Weights of a small GPT-style language model, trained from scratch on English Wikipedia.
Training: 94M tokens, 5707 steps.
Each number is 500 + 40 x the weight over its row's rms, rounded and kept within 0 to 999. Layers, rows and columns count from 0. Numbers have three digits each. The size before them is the row's rms in percent of the matrix's.

# k: layer 8 attention key, 128x160, rms 0.0796, rows 42-63, columns 80-159
# q: layer 8 attention query, 128x160, rms 0.0778, rows 43-63, columns 80-159
# v: layer 8 attention value, 128x160, rms 0.0754, rows 0-16, columns 80-159
# o: layer 8 attention output (transposed), 128x160, rms 0.0611, rows 0-15, columns 80-159
k42 093:470520518531471407479527486515507519459455490545538548488496504528540557458512558470546475522472411541447488482538443585556466498518529457486566447496523506493555458569555508530493514483501460468492466493477506575512612500466512508478484513
q43 091:511484472519487547478501460480498491530504450476532485522527519403456473514478360524517472511545480477509506519452455488507531552488519537471590543564483495447520520510500586479488510517447466485465402528424468525383490559455490485616505530
k43 086:499473522503491495491539499540433589500503525478534468488437401479477480542446461469464478551581545502497478470434540428431501428452515507577522543549458488539466477474482489493398554533511514490492533516466472544453500445525492542529499487
q44 098:489567483527511462562442523523496554462472542471496461511443416519549517528553471446489491441475518483518519420539524489531432468479486531415509507408538543485582495461496512457499554497509552521528484491466454494478452437521497443497508489
k44 097:531524429479534492439464546524480539524430479500547488567469457541474525479457536502500501483571517547493574501484553493478520563477521523471490479538557544421585540581458525439507536471443436501494461561523432499543453519478479449464499464
q45 101:463548488460483463574449517513555482592462506483429507516439470514550543521483487532493577527487505527523490522491493544501536552414494482492474496513472488544519387503511508489446549497561559545479509486538459512545550536512503544420547483
k45 098:470584479520504489466471513539526471583472465461513495522502527478551591510532491500503496560449508482486599491571492466525400552470487568527547519512527483532517538500514519491490478458525575495456449588543458537434536518577471553501521502
q46 094:529493528471490545572495445558413505502452498567492539480426517525510503485447520470538484533471543465517489529468486560518508398484512537493514513489471448520424504489510561523488539481512506567516571503529510478522587577503473538545442523
k46 092:486460479501488522501533459543536510493499410533486484480476559452593528470495569576492471538522500431467507461524481493596513571499511483500481483474440447521498505513493506424469495494483500479483484457514494448463527478596547494515531571
q47 096:496478501491536538486493479438592431503533460433514490568500500570464495524465544577493452522519544546517440414478498415490510532533541506500540490519481521429551501433552447544471480444498513496535536498468565535500498584437580476527501465
k47 089:543510535493583516510547531511505509507539506536413505474454478467508464528512474438456499433454451460505541515551530556563561556523467457473512561542529527433585472496473441494419463539482553474554479559465483493504501443466583474446451429
q48 107:485457505470437492551533546465512537446525460518511506544452567475584563522432489462478464449457452448545459468514505521522453521465469408505532548555530451458536480469516557538523581477522554473543462464484519473499526544506524509532518475
k48 100:539502471588463524470491442561488479493506479440475554481539533428538533479545542521440555426524526459464497603467482456464455510540424517461489519465539577478527503497549541422507496494487469514540540509519529490448522528509515476524543510
q49 092:497484520496490523477490434576500529448544510503449525498553507499505487498538495441527436500471484505466372483470522477459457474481488487500423461578484498482539526463488470516537573502440522536474481525504522474509538541406442468543523500
k49 093:534417504447473432576542496536497573474495533582463525560471410515550439487516537487438520447583498480473560481475455579446537550534553510544451467597476559519440530484523503491489548503538492470539484501535485468520544457475497503525552529
q50 098:501446548500485600458505524448573503471509445538541436532544516477508538525570550545521471429501571465495457563504526470460512513509475501497470537506446510504454465502474442530624518507444538488501475450448530427554457380469494482527501463
k50 092:529470516545502489528531508414452526448512487561490495445515533595496385487530522448500494466468549470493508520478473482516481442517521494485532460402515471533517497473506446544540475547489480477479508493527484532497517415488479509520495592
q51 089:503469484515499514515595506463506590489499492463535479433513546475470489532465440502461503498502510553499536421507448513445471448498488518516515521459417542498505526452526412505507508524550493579457500543524562472509482409615560498521486443
k51 093:560467516457508517456458563514513541551451497460553489489529525506513522490552462541483464454541566491523440616466445530506530468512485401519520545419457513433485491494437561459525570508453451505479538517476494530547493508533528547499491520
q52 098:503491477478513511515550504473442547481529566561479554507510509412532573524537503482513534486486418475538479625515533498436507464495504514496533437503572480494457499585512491490484498494514546483512515498567507484492505609547485544513497468
k52 096:510559513506557458465493517588565497538573502464484536495489466492515548477481577600553524529449430547516479601409526406518440548541498476488437527541582443529454517505495467476535513490510491523472455515524447527481490512519474541487536484
q53 090:493465522416531459475493481530584447470497510615429396415567495484507575512490534501486486501490526528472497494587499460449526529555422470561479485521454439481452569550501494542508478521486519500493530488544417530491421515567518475528474534
k53 092:487431490453447517501466496394587522446504569519515516461548578456494533485437510482491486543426543465533524483551440465496465474516521513496507485479520499468515485493494512479534479536537421520491566478592477503561408465506569478557467461
q54 102:538424423470520481523544478490466539465539514539473439564509471475571563478544502544487502534487568430545544519542501613477488524482423423482498592477504451541445455471513504552497451495581487532447517452523413472495505434464458507487511505
k54 102:462555464551441532535490471457497453515510466508457525511508444519541450431450557475568510495533494488496526491493500448511466484527492549421547476410500539518478517539406531502489531472560514535537516503495520592472531486476421514554552464
q55 100:495490515484526499586419526491557503462386541503505484449491485521468495559525552495510518508504547501525589439488514537454567402532517493526462445532539502570566518487418483553480551478519500476494502495522481542539512467531432494467462438
k55 096:535557582518446487392535530486497555461430511473519424476486377543506500479526498567490496630490507469519469426503512574515472544424552514502535510497472470519473542546480491532514517496455491508534543560441494487520493554413446505431491507
q56 095:478507494509565529446424425488447462561519485507486504557487457524538535469484529463502485438485443610569520523506492527543457582501505507527505541512499512539442514525455504496412466480489558525529481502489523491578488491504493529481457413
k56 095:431510502520533443485469494451517556437555429502489526512524497501432400548467485510534513443422521532491499528533563477511531462460532502515558511533552469527457499523466532437571503522529554493486467501520591490454476478490476460479517512
q57 090:438430523420445469496479494497514551493564513495429528487490512475428453445524462380486490516435428450472463475481521504511519453434519516542504497554580504390570581497466491496461501542491550500523502447587570556435436568513441526444560552
k57 088:514549502473472474503605478573454482460462493527524510573481473446470441490477559554455499532513525460478482519503489508425485537466532557518484510595478481569406468448500443438471540516524446457537496556498439496529468553500477495562499520
q58 087:444485436579530488481530522499533506495488439474530495554533498404574479438483540475497502510522456485506490509540487473557507583467451572548536521554521424416463523526517540516487486506461535526488459472467459426434484542528507496524517505
k58 084:509476487558505531517492550460541508516517530473575530452516479516406438501532485506521524470461536514423543546461539501465501425517460578443448509550559462478473497426494508500457481510479491503503553508479472562476556425555479482569496494
q59 098:535462516432487399484515408511534536471537493499483552435494461483554545445421452509470521497466474436540549495550509609526551516434532517560469481475549507541647519513443557484495542485514450486511432478569467506486477502540473537492490492
k59 098:446554479522446436489569493535492583403572499470543503500484469495508495488465447532534484626486440565487444477566446492537431532461528482523500525535502546570524561500470512512498503429516514550480515521459492464551476489477456539429528469
q60 100:470470502499519554507520492543487444506514537580506473528536470483485521568509539559599526490473500440527496496480509469443460487419579461483491511502511510487570462460558479530494541534552455441484515542508455545496573416478472460512471522
k60 094:407527442446497526545496487425561509452471533469481487478463500447533521417477510509422501507488512550457480461516482478495449519486459485532508430507524463459505504542517457529476516488523557471488576440511495581451554497474487509519526525
q61 114:558509469438457441529514559481531542550499531456492538446504454508600467536512545500505494518507530432442470439516501551459448445530552410424525515475483512559502501523442503515483526467530522527461490471538503511471431461523487518426544492
k61 109:570499458565452542504477518459446493523430560509468532523549570455534502430530460524460589558547565468489404471568503450526440477551505566434570528444473529531567517494531566486563504437491507512474489567478503543559524537463487494532524460
q62 103:420535480507428604541597492443494494512558512558510464500505487489548512515597483534518483460506476512489508459413537430480501514473449523490573557531486501480506437509503484543478465491483581484449583521534503526510590495555503531440482538
k62 102:454524445428492515555544461560553473484446464458532424565507481427557465526547546513434473454528517475521424548413479443531477518489493564508410514464497441538454474522536485536456529567592457495514528500572481510439482570538483451529535528
q63 108:504518435462540546440513516521462567461469432466563429471519408489508467428463516530507521475493482491484462535409462561470510373455411527457509535484478563527470495507527501552446489468519467576491515538486555469540538416548458551428484504
k63 106:499493516475504476503526489546527499444496433505526502425532449606460509470547468500511534503496524475501438502436553424564550467563486511560539543442443508526493539492460567448509524519526476466525512500484549556527607534562512577509490530
v0 102:496534558458524475466423453487497459524545528441486431545353518579513376460473573527493484529516524494512552504482493525566498501484524507466469527554493519479477517537501459533510509490489491542540451487404449487540507480467520479449515412
o0 100:483495487499467530544550471529484548453515502461490484480518477455526584512480539517511472469615517518504551475523523534438455506565496409519503481483510456490459462469436538466509551550476511535388543488498468446468446550436439564544554470
v1 098:508446445517446484516482559590535513478529447526566500491471522537510450512502488535481483537519479514487473492593515471508542559489615555476517498505525590502520496471458548469492484522526465489533556494473544398577511498443543527514501490
o1 096:522485487538536441480588489517516538523538504447441492441463509482593557536543464451557530448540555484494486504492478504517439455429466490454520593487522488512473513501560501508475580544471487458469468493582499536569500571525497511477463461
v2 100:494509455542527507577500453447549444474554501486492436492436524489458449481529438457513497460488512476529382514498476507461521472463538487493489622488468474500538498573562463486494558491495515492490495500492492514534504538517504475508599556
o2 103:517437535484453492535439521491423482471466554576431462487512507538449549535522549456430487504531522486491498476442508526486478508456474399488486456525479518462416501509473567494591530522495518538532485488475458426479517514465571529545454471
v3 093:486420522525554505493530481458465481549483454509519498449453546524502544518494535463519504545485519511527467452557450536536451511547478570442503416558458478568513541399458453529507525520508466562466582514582536449402506555533464504452501540
o3 091:535470479494477496406536469503504461484504551456494529452495454545510468512468504497441518444380567500455441487442498502495490505512500583566477447468531457538549486500608546424459462497500519568499446464547506554497561467482535505512489490
v4 095:478533525473538480526550498479512413539517511432515523546414486510515531528576472478473502475480512408546491497517504485490521476431480471524499493526494428441530465538510543476564461480522521431482551501455426485450511396500522508542480542
o4 099:526517565461526509523425550422457477523468553502465537537556463542530447582483502436487499496473451563571532452508469521512480462557545397512496484461550451500477481463439473516481419517498523548532533569478492556490459491531575469507521443
v5 088:462501433502475435473487493561554511467543501495516438497530496529447538524557500515490516503556580537484510542523467387514496497448473449457519485609480521511481460439518530541495562517504485538498634542496570521439510490472457451489511511
o5 090:509541567509521499467523471485459506421535572474505445477483484477549509479539463470455449471630502483522420501420466524550445547466495580481512537543524500560504477475547506459539494487506529552500479522510480445518457541518537485493504508
v6 100:481466447528494506497500519550519533494574393504514524563458451483536557516469437524535463508542458540468418463449515448498381569455566533540502456513470448483591475505529509543440526507573487555549471448520505549531524591440538512511491498
o6 100:462534495474542570504505479512493549517440592543503516529513462533424538448492517494505453554587512458527493543454526469488518521436513477501501477481507456513532453486515511486503483533447521480504498554497608518471509515567449499459465501
v7 098:504542587477487510510424429445443499504548513520455494528449558466449491475403478493490526470510437420484568564537495475504534517507487468558539504513425490495519559561507472469489494484515555481438443534499531515568441558554466526479547414
o7 097:477444468551517581492455562533514510448454483558497441548503493535488483451495491564472507499389552492491505485504476552510516478520464486446545483512490512479425496523474502582488481488466495555480596489450495537496501497506434561542504547
v8 096:491505538473554505512482535513453485531484591543480530480498581492432557509483502548469547533513455437394541443553460462504494511560517533489526481477511465521458457435522530445583477513499509557415556514494491474447517505485505561525483479
o8 096:512449547491513485525457546489451463480499511533490472523467487580563458491426486459503566439342525495570514499503528537514478420455463527523517524504552503456553485461472449484446530510504495543460581550486469572477482504572550453478502552
v9 098:504475432503506596521537529571573455473492484507555574478536517479510526615517505563541482499472502559534455462483491508503445458502499497541498488462594465502472497479434516471478467513492531513501447494414521513483545479538474514497427622
o9 099:498490586459511397501536495501507493552501498497435549487490494509484463512544485441564452556524501450490530490547467497515603483445548469533482503487486594484522488528486501512505484489531535437547445510537512509467505420519570458484512475
v10 103:483596493487464554502514497450447549499519419481451520462471537498455563540425476494528465487495439549470475470420531487476495513524510580549499489491422414487453502503550471483547503474495496512526464508553488519513449484480551472469500529
o10 103:456459440537522526512496448573522493486456454513527509589532432448485416464437513541495500555420511503510559567502511452515541471461532453467465527489504529528461491567467510466491560460555453470469514475565575505492560476538491509448484509
v11 102:518527488510490504547543467579528531510432530529493512470458453537506500530542489465478474553491463484535451465514533434522561492501517512505462489431470457483496607463529506477509437487486539412541605508573438470535450529496543488505490513
o11 098:519550477577566444509512499437529475522544475463511517531540563458498471522518406503496534500472482538492518578458481513512423600518518454460514541495464410506475548576486495489496463573559475494563494545520522468466523493499522557483437452
v12 100:496525539509447551468512506569505545485470441554517493442541531445531468534524499438527429495481517480513592463514498566502526520507516493509534427438504486523514504497558471485494462518430514543505484472491472523564471457486477491515494502
o12 099:572516448535564514491510495461522500551473485547526514493559488461489483480487453501489541527361438472510469449480517429506493441502498516446474420501466515563517547512478418544491474518548486476521410525515508527494514522449488486482510528
v13 106:475461513516517425459488535469424491500379512580450526534526581520517478495598512465484457485525538447533497487431523473569535480488441506517452494498471530435494557481621487493563486486514455496488469459484465524481521569546521502474524515
o13 105:498470451543446540537450477505542487509537495488543515444510465508451540523461486498517494500515522527526545455423519532408472514595458492465606472536512483490572530484413518456428452477501510538548496494416509481435486469469485509474528485
v14 105:511440522511476511490545534501437504454544553491512498419517478552527524518507513535508514452504529551428456560554478501409483504511501490488536625476536549474457522468519529497529557519497513528468513533461500548479496483481461462462504536
o14 104:581447509471548475489459466511504469526462505592534481493481527515490507533504458428499542524496530512479516586543490464568592510426442576481490552519479569468467537485533495496497498438505426450490448435614457438551541501505555453527509538
v15 096:519525563453519460506455489453487580487468556482455484583494523535571450451526512504488509470494501534536532569505500502524470531504456465426509496554408386412449476565579491516519534493464555446500512498527438507580450479443516418451556555
o15 094:443578471552495492494522495482503449540529463519495538542505529465479471448407461537490527460351470531496557492482465486527520477512493447514473502515504513531515493506449565479513515562475520518457486551456494425456492505496498533562510498
v16 093:497475490494534461456523471485433476557508500459492495495643432460471436471435505448550452484482482458516513466412506472495495489508523517493504557570441540504505555532547509461521530474462497545425535488499516490515453578471468494557471500